Weights of a small GPT-style language model, trained from scratch on English Wikipedia: a variant of Muon for these matrices.
Each number is 128 + 24 x the weight over its row's rms, rounded and kept within 0 to 255. Layers, rows and columns count from 0. Numbers have three digits each. The size before them is the row's rms in percent of the matrix's.

# layer 2 MLP up, 1216x448, rms 0.128, rows 423-464, columns 0-111
107:190128125144117137146124104150141129149122160113094176154106176154097128137110110125126133121163128176189129118110137181092133171143179119103130131126142122153112148102096138112131120111149086132134147137117177152143133111154144141110124100142085123112170101138130124131153130139149109135146129147120143154098151115112109152141094111110
098:159131132127103120136156142101086124159129176120112115076145162128135111129094114139133134091178107132132121099139126095099139154203108086124161127096158194103152099111164195121077100124101082084109126105123154137106166073144129140143154098158133161152112159111116097124131136142118108095155105115144140136157155134141097154177108133159
099:170090126123158125078190123120133163149134142094136157134168057098159128118132146138117146120147124127142143162132111126141142143152149144124103107142119127140125137096141147112117116166098137159088122089148132137161073134140121111116141131086120133144125132146129161149099121144099109151120190187151127143134116137104154135141110140094
099:158118135146128089107117135067117146133153133133104125106107139134165109134151115141124131129119108135126169148152111128109118145132119152118135118139128102113158112095136180170138116148094122113084105132121094105120178116146150137132134086165104135142104082136124134114083109090139107119160143151120136122162102147129119137138163165093
104:147141119157154146151144097136130110157133128176094150151121149124154151131113138129103163137123171089086079120119106095129108148127103145173126136152136114144134185106154172125109128043115120115114124095149094084146160115132166096131142138132114144097144098114150130106121158158105083106138137121137108176145055154119122087118125160137
096:121092110109123158131182118084134140110127135104135158124169109134114095119107110165142153166111139108148123134137140183166160151138162125122100096115103084124110098130132155141149108158112143086098090099144132116138120147105131161138149120128152101118103128135144126120133135103163114126146141147095114068137106152135092100148140114077
089:131175130142098097133174165109167183130131131133107089127158134121133125103113135130086150127119118079125152108130121117135116079140161177195170148121092135103105139122103153128115125136100133109209130146144124101100161168110168150095108146137138148138128158139137115177115140117150117126154148107127140155109126132086155145144111123183
116:131118117138108157139160093153138135164108128154134150153133088162152145123082151143106159123112170134156137178098148146128191133124172133134151140103130150131128116101110122153139170144189118124131133157103138137101141138111086120137103142093118066088147157109125106167096119144105144141111126170106119121148112106176141144104134122163
099:117137142099145098141080136147149133146118103130119139115108131131107129120104116136131139124106087107112134135108128144116132097110120118123104130127115152166140143141152116139141151111166125161168094129104128164103114124119122145118152126124108152143147089139135114140129146127098102112128112106094136113123151151112150119079128126143
100:157149147156129125135128120144106107153143156113134163177133187113110136163138128084147173140161145137131139171162166173124127145095119137117136152124135120146112102134119105103090148140144138093165120220113105133129099123097096195130106130116106124148104118088129177129130124144154066141152158132136112093101123101124161158099084120140
097:133082133124175083123125100165136076106073153162100128121117193128138112106138141137123114139082160111107122164141114142153130147137125146166139173119082098120108110134083122190138099094133105161109124090165097154147049164151167130168140121176156122155132146124143115147177120118159114183125106130140151172148105117135134137149116136104
103:088108148162096080163152123121095150111149128188121144126118111135141108111190077155129136168161098095140132143102150126173119097137129125118133150150186116114147111118140155118160141089155105139081116177086141126094087146094142117134152123135110109166137137142160063180161120146154122186101137113113123141139157151118123105118141126143
096:111104125106126144165128147193137114137131141162091126117119103100157123184148142106143120167134121121112093098161131136169119179121119145095132117124136093164142147140157107116120105145118136087127121122064122156108178109129137137162144142089155120146132114159133148150122085151109136113148121104125091131082113119147114170139092129113
105:099142106136091085119204136119151126135105078146085144159157110150134159119105149120092148141074136146119148107102155108101105106100090093126157093153099095128175153149153144158096119179105146119120087149104129089132127162112134099074119130132154126106143134173139103121144125132102134092166107129129129139101099138108092096136101138147
100:168116192152107105060127126153144131153097118115116101149155094144116128172134151111114144150157117136112131125179148121132118151114146126124151117144110135130104109149105121114101096131093099162152086125133162153132093105089106114085158124147067128128124114078088125074139145111133121140121107106152140097158105130137131143136134120177
110:127128087087130123134122160079137161084106148131109109124157148147152152099151127113101113155074131083113111124147151129144132185132146122110104109092130132136127119130162130164153126129100133124088072134116168071094156161149156062162150140145105124134125120125139100149140163120132101130138081117125207115124101114150129133118105124136
098:177148136118154116130143128132175120165153148137157108124127082108118137182165104152136086105120138112121131169107149140113112125123097088128138154123123163145125086142180138128095135119133107116115106162133148112136130100152177144158125133124121117133087111141090106142143076152084101124122122144176152124099118104110138069129130117162
102:128131143145101088103093140122073100099086125112110102101120135165132143170089120137123138118098142125159105106115114102120102159112124158089120149136103134081151106128152139157115190118148129112103149166133101117113157134081136152176129119120103143100135118133142114160137144140107145099171121137111140147074128117089102104154130147180
103:127123120119131114110137107149084147162111112140141134112145102153083134162131125138110092130113098137097139147133132074147148113158094145148120135111114114125161151128089073144133122182121116141154089112125136177154144134136112148066153156165114115135100136130104126106136107152097154107126128197128144176148121155165100138096145131117
103:083115157074114136114143106127168156127140108197125091113106108117125137100112095120168118116107158164141128129144144107162158133094163116119138133127139113118095173154115124140106128134144150163154155063121105108118124144092130114085141155128116119102096179097088133154145099124134134114139152134157100128113102164130159138125132090130
098:143139135153128114117119106128170159143127114141081153151123180134108127112120114175098141155142149132161142138150140133163098112092100134101130113139136114164150097123129146119064131104116137096136132118109098141154114096118130113111121138137123136101148108132120112099093131153158127140122121144131098137146102158169105103111105138145
102:140136131134176129134182135109070146166133120146160134134150083154140137082124110092105155104156130121127142146079166090141080121132156119177144113097113125115083110082138129127096158142132134126144155118139119138116157099133148148132107136117163144127137147135149161145160133112118148124144144126122140128149154150143169149145136141156
112:084130093168145099148127154104104127157127070141106099068104131091102088122128104117119085114115133146123089110160135133114094100108120128119124149132154124096131153126135114143174149165137128153138141176126136133138159141154141080140155116075168131129126094133131101140136163107147150155089130143099115111103167116148110124141146142125
102:119095140109117107122120141157145134069152098104107107089136109037098131071110121122133111128143115093120172163109139107153130092115132142138087109129150126112083112153121090155074138112130111177135184113121123117182119150169139107139113107126119157156116064153129150132100133099121120150142157115145119100132164163102165131124110168165
103:076133144150138169166129120130078175138149102080129148089135127133157102157134128127164136129133148109073132080078141143139123091136145151127148106143137084155098110109118119118093121125097119159117141137142126090142128124133120155149148089107129167143160119129096134121081157105123121112078113176120117181140172174138138142105098121141
099:131121122124112104111152125109103187093169106101094076119159132118118129115135135126100093086118120165119124126092075146154143130146175141135124112140094108126147129100121124160133086124163124119106110168131171118085115146127122109127073125085144118100116097094131141095130154152124138128126154143134109128091132133109135116070128116137
099:130127165138089135144119109124159173139148110134108180099190129165130079107136132066105172126097099166123170122146134126150137150142126105124158099102095139137164134132145115120102142160124080148151128109111138128136147134159145132116098125159126083148106115115108112141130105148116130115165102143145099132105166129138102132119132103190
096:102168130132080139102094126130190128135113075127137140119088073139125165110113132105148174154141117108121129124130140126140150129139089118086177113180143103116146158124108144134113109149141111157133169131099088125143114130132144120108152123112133136104172094112100197132160110130133108094132109168099103111136136117119092108136139159096
104:089148139134125146139130122095138148115094135137154151129140132102100178122089092125133155107138128123107118112136147084137143089105101163115126092161094161122152107141124112157135097148144179144087109103135135128104102160111152151168146145151134128152095111143117133117120133150097136154155112145123116104103113157101182085122093095074
101:149120111120113084111095119090148131160156125111132165117155142114146138117125095118116124136126146116149097113170177112091144120115150127116157103153122117123119126166139116159145152120138131122107176104135119152117068079080099132163133129141133125106128121138126100102121099084114121143118154106203120158092105124096120115143160132120
099:111119122147118104115109101132137102111112126116124141137152112147110077120118148064089123135102133124116082135167153164097146101158137183142083117136096168119108137163101098113103147130130121096103107147108090179111138095117164150134119136112069127124139152105123091135122151128162119111165148143135123115153138127121151135128096115117
094:149145168123127127145148141108092194186148155119119178153144109112136117153116148179106108129139132141167104134186108138133113118137136125097095072132146101129104124120113146166115124080103119108122144121122096194087118088119126123154137163144099099077144124126131146121125125155131111145118105095128103177142141145159116192098094071092
101:101127157133129141093121138114152126135153112129146141099111157120110129160110118143114144096114138123166118133165122126154128112091126124114125155131097146153118097142093080148115139071139122171159144099122145090129123084158148125144101132171106121126144149147138109185154126101133155113097153168131129156118137167157152111104143115154
093:120133136111135123142114120135171138105132114140156081152133162138123142123115161163141133098157095139123116159121149133082137111117172137131159143123113149173133165156128129107087091127128097089139122110087142150145117183108121130081099124135090157163125150156095105142140126137097107118100133089129117150080134115112112152099101098144
094:129158076182100154089137147121127126145156135108099133112092087134144103166140113127156114100152086127143121138086132161115102152144119132126138101129128158130100147138123101124087149134110163146099095137111135157127137118116119098100118157113113125109088147142133099198157126126138102162102114137097125145116150110121178142145095112078
107:144142148152111121115104129103117138137138127126168142145127108125127096149126114095132130114131130169135124148118131128088107101173110126104100097088121137132126122149144101139110132201116107141168132110085085110175103131141163137088124153141123088164168103137122085125136104132102141123129120098086162164150125123148104113111124142106
096:132157106136125131122124112146157072158119114150128127134157108108127141161153111128162124075157113149127146127153127165136160135130157146148184130077130134133125175138130109112107100116121087095124095103122157126157192130153127187121149149119145168118150088137135139131125108142116130107100133114124135136138125102149148184135136150134
100:110144147099124115158125115117138158118134154133149155086149147136183128173161146115107161077141151096144137153085086139165084153156104160129081072133086084106128096079133102097068164142158125103153135159120098107128146150151081132091139107140169129154108127146117112123111136136111177152108166139117121110142118103129199171131089112154
101:142096138105173081113148094153117163130140112118095136142079124161129121111098093105124157126112098147115152101083178167127100131124173112145115167161133125136113098117139151163134105100140157170147115138157129114098127101158142165091161097142107143162157140155123154120147120125123127127178150116105171141110146153167153127122108113135
113:139098143158166170136148099126135087093087152133123164092103108093123120168092127134098117144097139154077116114103114110135096117118088120062134141178154164137126129121106141155120104118145143137095128099071070164104146133114090136104112150122132132131078164147140128141150175139083098116134183130151124121116124160148099135118132164137
101:097148121135122148102104145136108160139108128145094167113116121155135126148133109127108134102152144115131141103102100144067082100136099108160094161117139134135130154164119091160136135102109100133178082100132100143167127131090118124131081117124120137161148137156143080149147117111095148146121109078146148116159201133118125160138138101132
103:101110104121160140125129135171133169120105144122122079115117130169130131152136140148153114116150140136153150125132130133107122161155094112148144094180105152121135082118162118169167106108100162104098118175124195126141116116113094093106154175107161117155109152143106118148135153178060095073138093119121142108113102099114137143124141093150
# layer 2 MLP down (transposed), 1216x448, rms 0.0425, rows 423-464, columns 0-111
106:177144157169085150139135129074148144101105128129148166107129164131122174142131126101123160129142168146139090117145094175175137139099118131126126110110097141120098168119146128154174150106181111147193133081159149148129149129123159158156087097106130127154127143153146158108146152142146131128142126116128138111146151149118154118120112121100
098:090173154133141161134148084133096156180119127125173095085138160121094183060081157135133106089137163140122131098135186125161159147125113143121178124129177139116132104117101130166135095134144071115142092112146104128116125105180102144122130161169144168111083121107154175121138145117139129128133103086124119124122121091128154158120095108099
100:098178175125164124123101151126140124158141096156156126101106132119135109146107085160203148118138138128124134136127091177104112102102141108133115132112104142157149131127143097145126104108162136139156125181153168141126181116149126104069102164148116088143136155127106148135158093121098082184130139116160099110119123176115107144163148119095
102:123148091162121116134129114123098155125138147140166142165139117119136109163151169114152141120094113120157115158144144134149079110167155097125158111111152079144162153099138117178160079162127133122149115133153121096139163105127129121160145132175150079102107099132151142147109117061101134150097130126116080155170079144139107106086141182118
107:121120114136122118138162155134158118124140108150118141126145128088121085159132132104101148134127153083149118137160132142137135131115167140167108137185115105143074118114138129124109105099156080131165103117148148146118132109149142129100156121115114128096165130140121145085109126090135131148131155122145094130133097167100155126140106148146
095:122138087134138132122161111089156151154178144129138145116150128164126145123100106134135120162111087110088147142132188151176108108085119156103150115093155131084110121136102168149170080128121081123151115129110081121147170145089134167143131094156133124152084135121144138141148150131107175116115118122108102109162149132112151114166134093116
096:124142138144144128161132141144143133130111110170130104130140114156125165126121158108172133106106102090157135098141103121174167124170130179141120105161086115113155143148137160119128157142123091118196135163144143112080146162116145090138121141161165137143113139138129091154109119117126152169140149143138133151113131099123130167094082150145
099:094127074125114137114115146163111097175117130127168156141147123116159158169120182151125163149120163143121122115118153133139169132137167102143117139122151146129114138129129136131113155114155132138140105162113148133114126160139110145142121132138104069106155135078125082123056123141126164148109109148101148133130109128199127146132129140136
097:150090115095130109134145128156093125145172112139176149107106139158119104126109101133098132137118124099135136158102179105080111127151136089168073116143148091122118106138126133110159124127129127172126108143140160134104117141152103134179138116124135167120156090129097088130145143100119162125152126126142118162140120162117093105212119146131
100:100129098104133139096154106172159121128092123112154161099167138105100143151115141133134134093154110153115123105122101143111113183153126141134155133132087114116108110111144159157159105125175121107136117116119125151141145117127105150126135101134118127134166161147143105083110144132108145095171185113149142127090122128149117136120137166096
091:164160129118150134134143109137115080107079142149118121169116171127153146117158138128170095149144135144092094159129098108135140140128129142170125131110146132130155138093104142190139135130143082128151108115136101140126109192135131127197151117147113151119152188166138124172113133164147130165161134144112133142171119135156177129131063126092
105:113090163139089105161155139121198151119135128141139157148090130127141091119138131105112164136170139142155132110098129108144162133092119108137139080136117146157139101128147115144129141102102089149075161143096151114095108167110141128100170148160150140148146129126169123160132115129125124138110141116118154120129078137125111158123119136137
097:149120122166135098125117146116109121146133101170131109084130122129163144114123074104162130158103146131101129097143097125117170160117139154114105108094135141106142147153134084141137139140128124149098128130083157136154139116137151131150089096097146091145174111139138115091143133138085123098143155117161146137111147130127128141146122142130
102:118125126134135100138153151155173102102146091160111134134113159155144102130077122138088084151115165145173152107098133124063128134089146094131121113132146119131132130139148134117102115175150152114144111129133146101136115129132138156100081136167135125120165145126155129104165118121084111112179088107173098106137081100150176163163097103175
099:137085166109138166076155100107156109105116135087131109095174109144144112118097162132085117161164114122085152126145129151150093100133111120136102129135162127128101111154160131127073129141113123117140114135099127129153134144098125147162164171145090121162111109125096151118107112133123193138114164087098108147119134148157127126105095149165
102:136115117147124109123137128147102127096128141114106168129136140138127150119117169117130123122135133099140093136109093147132122101120125102116124090121165124146144124129127121123162164126119126105159139100156170140089131149169164069187124130143130169096117154136129146144125168137151128080133109165124117119139139100107111125189147106132
095:160124130139141104129134136152158131163150108104137116101148128125098088131200091135130135102091120086148154122129141141084171114088140103136121155134144143169131132107154120104113160133140125152104127142122172115135122164161158131124114139124134103122068144129073094140121105111084113140120088110121127127188123095125102114135117139137
105:140097139155143135085077156127102133081147124107120102112118137121133138122141108152137189109134112127133110144170134132110075109136123126089118199134078153129091089115160145110151153137131148095115122142151107102124121135113104167136119135150141106083128088175130143139098168165153108096169106118086100122106097145139110109106143124179
100:108135112115128111108068122130152102116108105161111165133098125147136109129140112115120111110084094141087130101152133106119133146157137139172144156133131132115125128172125134140119146115136104125124133130172163128158131156122110150102150128131171149132095128147128098092100173127119147123093118133141133147104100167125096123183178094120
102:114101099066099158134145144084100144120133133154118100160128115147124108094164129114165113092121154161162136133131087144134153124100114116102132138120150116118115124165132113119114104067145119090147131128168117138160172163131096136144114135086101133106124174117090075130115149126127155141131126174116121119070143104168132117187103151104
093:176158129152135159099116123145105125160119118148112132175116161139114116118118119130164121116116168105141117129133139109109126148122135141098125153165136134119158122132139137102098110121147155125144125128114129140143119184103157101144112137147111080115126127109129103121119088136173161129102125128129092127125128184179133106170103166144
108:119147083127125118119129099143164110140143148107149133078173140137153139109154140100123115109134129103150158145078119133162076116110131155127108102143136145113142076100139143122111145126142099132131144107127136156128161153112150176156187143112097113164086103140135112096108127102139130115131147114156128101127108151125183131143118166142
104:125138103130108107159067130098119167129135102156133118119144132100092122140165102129121140139093136143158091121131113150137127122139104144126122158117120119109135099148166098125152162185155111117124130148174169080123153139126095089139140115116112091131131123086129120146140130047131181153099126145111150118114132083134120100073128121126
100:097135162122110101148126140126093131129138146137092097112138133123128117108130126136157128098147143081115154148183119162153140137109106135118112130099141124123147094133131106135088156110108144172088120114128141113152131098136144078113157126147102119144159124164121090140107105100138131153116139142136135106155140123107121107178113118165
104:085102055122109162081123107109108121158142100124155132112140129110190148103129159132119118125112104150054110148128122081113124123149116131141110104102169125164133096097131113149118117112097116144157123136138113111141152103169092099134118154153156142115119117127077154134128095159088131116128143120161150144120112137144147131112154141110
099:158082100094130111138137135097114127118117076097110103096174135092136181146158121142095121109136124160145128059099108100164151131132138149091153139160099161185128186128141160124114122147148154141122115140128088122143146143136088127135094133149122082126114085116120109093141134096099138116143158125189082114149121141138153097127150120156
101:108161137136110138128143101124150140101137099123107162140122156100144146099158120124145131079135107153156142106137125143145117099110135135170149160110094171125149151145143111123110079117143093136076146098104136142129099115140092130115103113171162110142116143116129143102134114105119072120120109139155109149120142126118115066150077097123
094:087119139106147106141110103133132158105099127114156117147158130135116155064133097101162144140103163145081135105141118091121126131120096163127118133132097146146148089118133122171070134144096129141172135124099118159128113174128094138132094110175097142170140087161079123132129073131114144115162160149137103123110109132103109117127140169157
105:091112123137173141118169126154130132218137149123132134135164120128104099157147144133151117123082136112103147116111173160158157136124126095082143094162150140140145083157142084137152163128113152117129108133128146079139112169137157098137157122100131153171084103094129126102139117154079098167155119162130151110124114124149132150127102099139
107:153126137119106062105120114130141137135142128112118129073125147085141146130131131114124120158143159127167137097122115110096108099140119133124188068136115131141117116152109134116102148191130129111100129089137163165084119150118103139089128136129143144095122151146184111101087162120084128158129131085125115149133095089103108108151153115114
101:130143104159157167141127156125090135128108151158145144118148136168105121098096126132152099125123114126136141129150141127136140104129129145120171122121103172146102115125121152140168093130100126169134082105131119146126180109173169155152137147168148096141171157127085109126152161118190107118094125136084082111135120070102117133100151154131
100:131146163130183101184134111135116119149117143174083153169117110122128153151139148160124120116099153129139153148136119098115152164129142124102108105114112134131127114126093105127093092104141108115154185156111132151107123160122141130131119134144126129118143125136159146098136101117134121095184128126086089127125130143128131131088110091092
097:111178167110134117116134149158104148121146103107156135120129113090087126115093155088097155124133095105153097117108177121142116139120148143103118154140090149129133072138102120104177151115128156145144136126160150120147132122163159094120148129157116163120122142142151110123135162158129112125130143144138095131102147153129151139135157098101
090:127137093136119112130143136137161121105142105138127093089135121166122143179131145148106124141133127067143103123150158139058130116148141117116117165121142128167132143149127140134091148126147143120163170100118101112118163148156130122130099106180099100128128145101141107157131170094092110161118138116103102138092165131099119113132140121112
097:145182096138102140136146149113115127120176119099108137108139087155183104138111132143081125101153106131167111138155098145139140126138105125113094136120106122109100150122107120128118131123109134167107115141085172111129110108082084119141165096104133128127122114121121144136170102148103127108144076139114095138132136144100102136127118134155
098:152131163132151173128096066154132132130108090120110141129118096142164117169150166127086160111118155087131128094147123095094158097182137089133072121076115144167161180111113152130140171166098126153140166150114132166130116131106146115157131172135136077169144115135164117130152155154078123111093147092085120155157132139137129129168142095141
102:133147147090071113093118159122152120162084116125121131150145119118105144120108114090195163120143102116130091110152102139103157147110135135158156189121168134140084126155089132120108116150090117133122117146121157153145125117121119128128164114107116176130179138107089122132104153103086125181074139144111121093141116118118107143115113120107
100:130158113172146172128116124109081155122097147085088153172134140152112121153153107089105130116121148074132156187139070162147125145172129145117101115167134146109149115086139134112138127120156157123142163150133135135155145143163101146101124133168152141180098084159094150145120141127091119078151150131129146120149102145087125185125124135146
104:123150127161140144165135113124160121140166147135130145109110130114099114098115120159100129126118152134110144126119108142137075123118149150149100140097129088130114104123129117113121153163126145143119132085142100138128165154209134101138086134152128133183126187162138161127129089142168136136095115112112163133150176094124130158117136117113
106:117124154138117153139131116129137127077104111162122149159099096118130082160111153132129123143156112147138118091121112110126101133115137107079158140140136165139100191138107142112103104162147139168105128108116097107096138115119113086116102153139132144150099171156168120131140159121108122143123153097097172076105100140158128142115136131180
101:102132146154122130180143148141079129101160151118114133132141128107093105148106069120125167177108118102121083098139095145102116090097129109118147113134114151137093119132123131147113118121162130111123150143120125112121146122140092100095123160123104148146170108128139097147114115105119129161134159131129094184141112125101154130083153133151
102:097112061125127114159115162136128152135144160090149142089126127106113152110127129154134124115145151104185139149174107124124156142117122109119139137141097169085147104138144168132103116150093133151165133138149129154116094088135091135086170124166087151149138148115109104172109108121078114079132106137127167135154153108096117160089105165143
# layer 2 MLP gate, 1216x448, rms 0.126, rows 424-464, columns 0-111
102:104159189154129137146157127134118152138146105118132169123163137104150120124120138117127132126121126183112144069149152095171143136163123135124126050114172176104125127149132128157122140131099125130128124124124121104151136126145135137141129138103098147135150170117129124114149142142117132130107156094118131116138139111105152147142150110137
103:132134131126106105094139126159092135139128138125100102174087142093110180129139089152132131176118102135124112133143135131166136143112134118136153153135151126159099126122081149148149124142130106105154134089124112129090135125135129101191184096154131152118153147087122147138202102136190156117130138139114120150120117158140106116143136124134
099:144138143130055159113128116135070127140077138126120116123104098126130114124146127125147097136077134115164127124112142129128084119171120095111137130119129118131163133150125125167145109165109100097147122134088122116134134094131132139134112116160116119109143100125136144138121087100111107132084131143139115092173150167130130174102186155174
101:130162114158152115178117105107150111144145136159120138146120168117139142105098137119081169162151158108123119132108124115106123168112129138143124133148165112151119161102135127103120126090115131132130167091134111089149134141093148111085127123120125158095138104130133146131111147145109117121129145127155102154153087113144121102121109125151
098:109132137124101134119080120112133112158105134160142097122108144155145155153131147125107165085113121150126122128162116102122103102138090119114181170066170156101158132128118120085110161083099151145149100169100111127169136097112131131125132113177131112113148123127120131132176102131109108171141094139160111161154103132133142119092146144157
089:136170100144106101112169151111163158117137145159116090147153108124112127127106130125100162119137113102125156097118131082148114101125172167179151137122097138106095145107099135142107113133111114112197105171145140118097172140112162143110108140149117129135116147114134115169158127099134136128133140112121110138115115120103151124137125108155
093:138176168152141144153142094076137137103114155136116123126097099147128105119092148139137130112149120148158125171100117124127143094134121097114153133113102135143105135122157083106172137136146138162145127144139121105130131139112124115129203111129108129094125102120131149119182165146117129133118119108108116128089112083061139119153166097159
097:135147130131146114129151143086133096117081120109084122106094153139134149172143133125126092093092106124161140128198124135123145148118156114082139113101116118120142078136132130159140150143161119092175176141119101172143117143139143126178148150145099144125182106112117117120155120157117139098125121066106114153105134115133110116117110140145
100:124070112121134140118136121146147110072091120137124115090107099129147145102108106180147093126103142171130148075130112093141139115117139158099136113156138091138126151136114132117134131110116154158118143067158156120102128085158140126138152131146168104112104186157133106167095167143118132123132092129134100151183116136135093119130126115084
087:144091163126172127152103108115144072100085140129083120116144205104149094103142109138133117123105125119119130139125136153181136142120151148137127166124042150136162125136090101193145105110120141101102136127151124149116097147161148144158146125145132127134145161152151101121168109111151144171151072128106157151109117148092120121194097115104
107:115070119117103156176131135130128132144113146136111141100154148128129089144139136141102097157151105127124144111141139116202124148121119151141133156087134111128120088150144151128110140123128106108104147153145141116115147110095174167130115117100137125095146103095117092146144071165105143163109114116107084095128135149164136088129136097124
099:130143139149142109092122135119147116135116109120139097106112097119113156107119071129110131145109157152116064147167103137107107095134176109107111101143070126110189119128113168136184096115130118130152154154106160122128099168114088147172150152112117136132127136106147175152133122132113131097112122120125123132119116108113154097128132115142
100:137123085139108129131203124081129125116151106152136127105142100132121104088148138069082177127132138140155117122134152084109103104078119103150144137145117098154137108150095089159108135134110114112128112120124136086136149159140093116082122151122118109135128116145137098090129149144122158089147090160138122103156114147093128087141140164168
103:116109118088146131135137136134085087107130110162106126109138157104116158117147111144130127177112102147097109141128160108133142128124108140093102142104114130105129184115164147085122157141118166115114141119144095101089160173131144111133121165134135134111079156154157133149148126153167134132140132101119115148133151136124112109125145119089
104:131173135123141121108109119097151073081108153106139153128162113137137160069122133175107131136115115120171117105122123114104105149134144133084149097148138104116153099106167134117136121161110173128111130086100168121126161170133121104191121134164123122127136145116141081152125118161102138160118094167131124144149137118097095109137159112133
095:066122141110108164145146142105113133109149112103122102108117158112146118149123132127102133118150163135126095119131096107144110147140136123131095146118116130147100144096135157155117082119192168118105147140111123114084121106113114177144172091122100110138107138112151137141135152111155150118148137151143099100127136103118154140151123134114
098:131120140136155161146150127163195160152136135141097147134090142110093138130114151117163141099120126072136162108124124151135178132142123131145124097120130092144094162122126089109105065113138139127144095086115125110159109108141130112109154116144177127162125126136144093143127112120130119133103131102128142165137119181175157124096131121128
102:126139124121123120154145117133130080132112161134124137128104146108095141113134152102124115111163131107136128138165136146147102129109143141127102102129099126137104098123144138148157160119153154068168200141095145104111100143134129142155104127109118124116184127129155126119144135138152120134095120042113117128085073143097121133178134138149
100:119129130147148068068065148131106090106114141139122149136163120152161159132151134121119117119119134097158105110131106100132112116144129127114106145097134137165154126116158139122143133133092085122134173145096136128141147086156114112129160107118146166096110105094136150155141129133088111122111142063156157126090167173146135104099089127160
088:128112117126143126149148127133172133122131104168125137173143164116105153129160107165107111125155187116141152134203118152139134145160142157151137113116111138151115095133106137095085114079101167119107118169166101092159125146143110144125169156138138136111130126174184103115111140155131165119119082154115094165156122132128121116134120140090
104:136109139118128126113150106138109082116150101149106103136167144138137145163123082110153111131115135167165113130120186121111145143165093172135119137133075091152117126149110144103129151102124132135139157134170119125128127121127151130110186185097129141112108141144108102108138147124167140164119149106122168091154137141122101131129110129122
108:136137136127121177109120180138128049169106157144165149140103156139094110115136102134070117107141175090128116131133192128153171115166144090181122099105116117129125123118103105134125166119077136125063135113143133143138141134127109189148147103126141107146069099123123110132138119159118084120107167114134132133100141123153116161152121098148
100:127140172131186140091131151163162131133114096151138161102154140127144143140174151138114137144126118129149134113123152112141122081159166147144135099101148134129132137133101150154127107164096163125122095142077112106132154136178129120136129123152139125145141123131129134150131128137127190117108182171116082125121075139174120122104139129122
108:066108131150140170131115137128107141144141112116109102129140092095128119078138117109154106190115161114124141080093115165129160120157160120088118091159128113163113128132124083120128110099142098149141175087112156086099150130145140137131191140119141170137128175177111120136127114142104151111149135144168156142163166163136110160097101153094
097:113189111149130164144120119145101106156116138129136120108130127135099153154120151120158108144157143086099100122107169140092122109127132084111120124160151147137133123115132149147103123121142145099119161107137125077143142101136168073140147151144150116160140157157107090120128123164115105133131130171150130111179118111163148143157131094103
097:110161102116148132117076137129151136166134153157116156127095100137085143177112103167112106157175121143159120138141124129112201152148137098134074111153150136123131075086102155121120139101154137130142147140151122145134183098118136126099156118095067170131110090104161159119137128137115124099126131105111141091140109137118145161138158134104
099:089187094171099124110099157100157125105122114134103121095118160102131123118114132146145142115123131111151174136153103094170141120138143125100151111170133101145099145145115126158101138136127153107101170165095164124130131123122141138132155131148088111108162161091108129114171125130139104082181103148105114123122108189143115089128153103148
106:124118128149121154082133104148143137105091112099083084115100131170130121130120133143115120139116131077143145125132144141137107158163110114158141123105183097113100170148171114164152140140129132125150124125139083169139125102115158085144100073126113131080146130111115094157128102097127130111119124093070149130138135138134087116103163113166
103:169123111118145087107107094112116156147158088129091143104157126102102130138120108120090105127141145136137098092136142139070120117117146143140136100116096104153135137205149110162146136142123152112142142110185109162095114045128091155133113111154140180110116136134155111141109090117127147112135149106171121153087108072093154139120124162148
099:104103146138107129202114135142139139125109134072106146172089068146095146125152102118106177111168104154079128112137169171145133128137120142154132127132121136132101139132152121119090157119116120143137079155147121140108101125138143123139123121164087140147102154111125088133119133089194131151139158149062156104133141162111159098092107101089
094:109102077136135114121110169164123109102099096138129114099089124123126118126113092110121143126117143133127145125084136127131153129103146097130132158132119160131143172127117116113150112140141135113146155124112137076126145150154147134088103105137160168142104128121113132138126087125108153130123177167132144054104103150104138088141135127155
098:088166161141120162141124120127148082117114102170155136118124126147139098154152099128109159146128119128159125125135084143110097124106171132154115139110147113158129108106124100133116139076133145132145143116173147094064121083102147093133141122126143107088146153147154134172138122143189166143099102103124111083173160149125176177131112128140
093:113147127130128114087100133101147138133139113121142120171116129162160133122155161135151071111179112125144125139139176132088109097125156106156156119150130123144120073149084100154107126148131106117104093132076172128112130128119135161134105155120151112117106116119110117130105130114086139120133112112092127142096139101158132175139078118107
091:161076166100153122136130116128139137119116090161143108157174134133110139128113133125116130144103196131108144094149128127137182133120149113143139180146118110152165118130112135128154113118114111118118173115135099130117118160108132156143150109128108157152162128108115130083138143092110144147147132106151123139124101159128084088148137145191
105:159129156162102110100097127113117139120174137148151159149133076133116114148139123080149112141147117153143133146111127124103076105172132111130101118088111131115147095136121124135110123188144095143179120103102103100189093121126138123104118158093095088157166096125106077125139117115114123125137124094112131136131131129139127104131134137130
102:107124134162072126104151107156162092139122115170142107161105115147108135152117159130132078087165123143135142158144063126148092160110134164136130161129182132131098191130082111131121121109117101101087105153126118112140133159143165103108142144143118144132159162087160127131173129123132169160121113150118137138106092118145112147114154145139
101:141128132111147137131116109161132114142150127081109165142131104118129150149157127166202115126141175135103120145150140128123119106105141158137157132078118120136120132158135113141179177156103114116138169101147139100158096157143112149104128182123132123130161189100103084109151119114137122134109147140141131158115116108130111134173120161126
105:147147106139093157089149111120124087114144132083136130148140135155180161126118156120098134117142099139147134144132120095139161135140132146129106132106125122183134120142162100130131154156095117136093138131109098150157164094086128091153111147112115094120161164113128118161132119141136110116131142138111102076102100126134084108154024138128
113:190141116138122136133123164109102103078123098115111142144111148122160171098120129084121148068148140106137094118119115129140106132124129122162176096092145113111131153135128114142129107109157153153118147156107137115156099145148126093112101148150113076113169121135112109196119150124116151118149115112097070118138116149111142110154110105156
104:162093135101129127140140121123110112105155141108141116146158119115137154127118169115145155123091115143169125138123140119181116117120145173123184116143146141136157102080157155129096142116167143111125155136151116127105134151127143154135120098126143096120121132094095153093090117127124126120143148147106119121100100174126104082114137140132
102:116128119119138113107147148132114163165133124098049111108073124155147103148116132104092098106127164105111138131082119167119162130187085134118173113150111120122115111149129068138138093145144166121120149171131149093110124099119114108135140110082122163151140152151073119129181128189130146158131101117165120130098139164100143168097149143160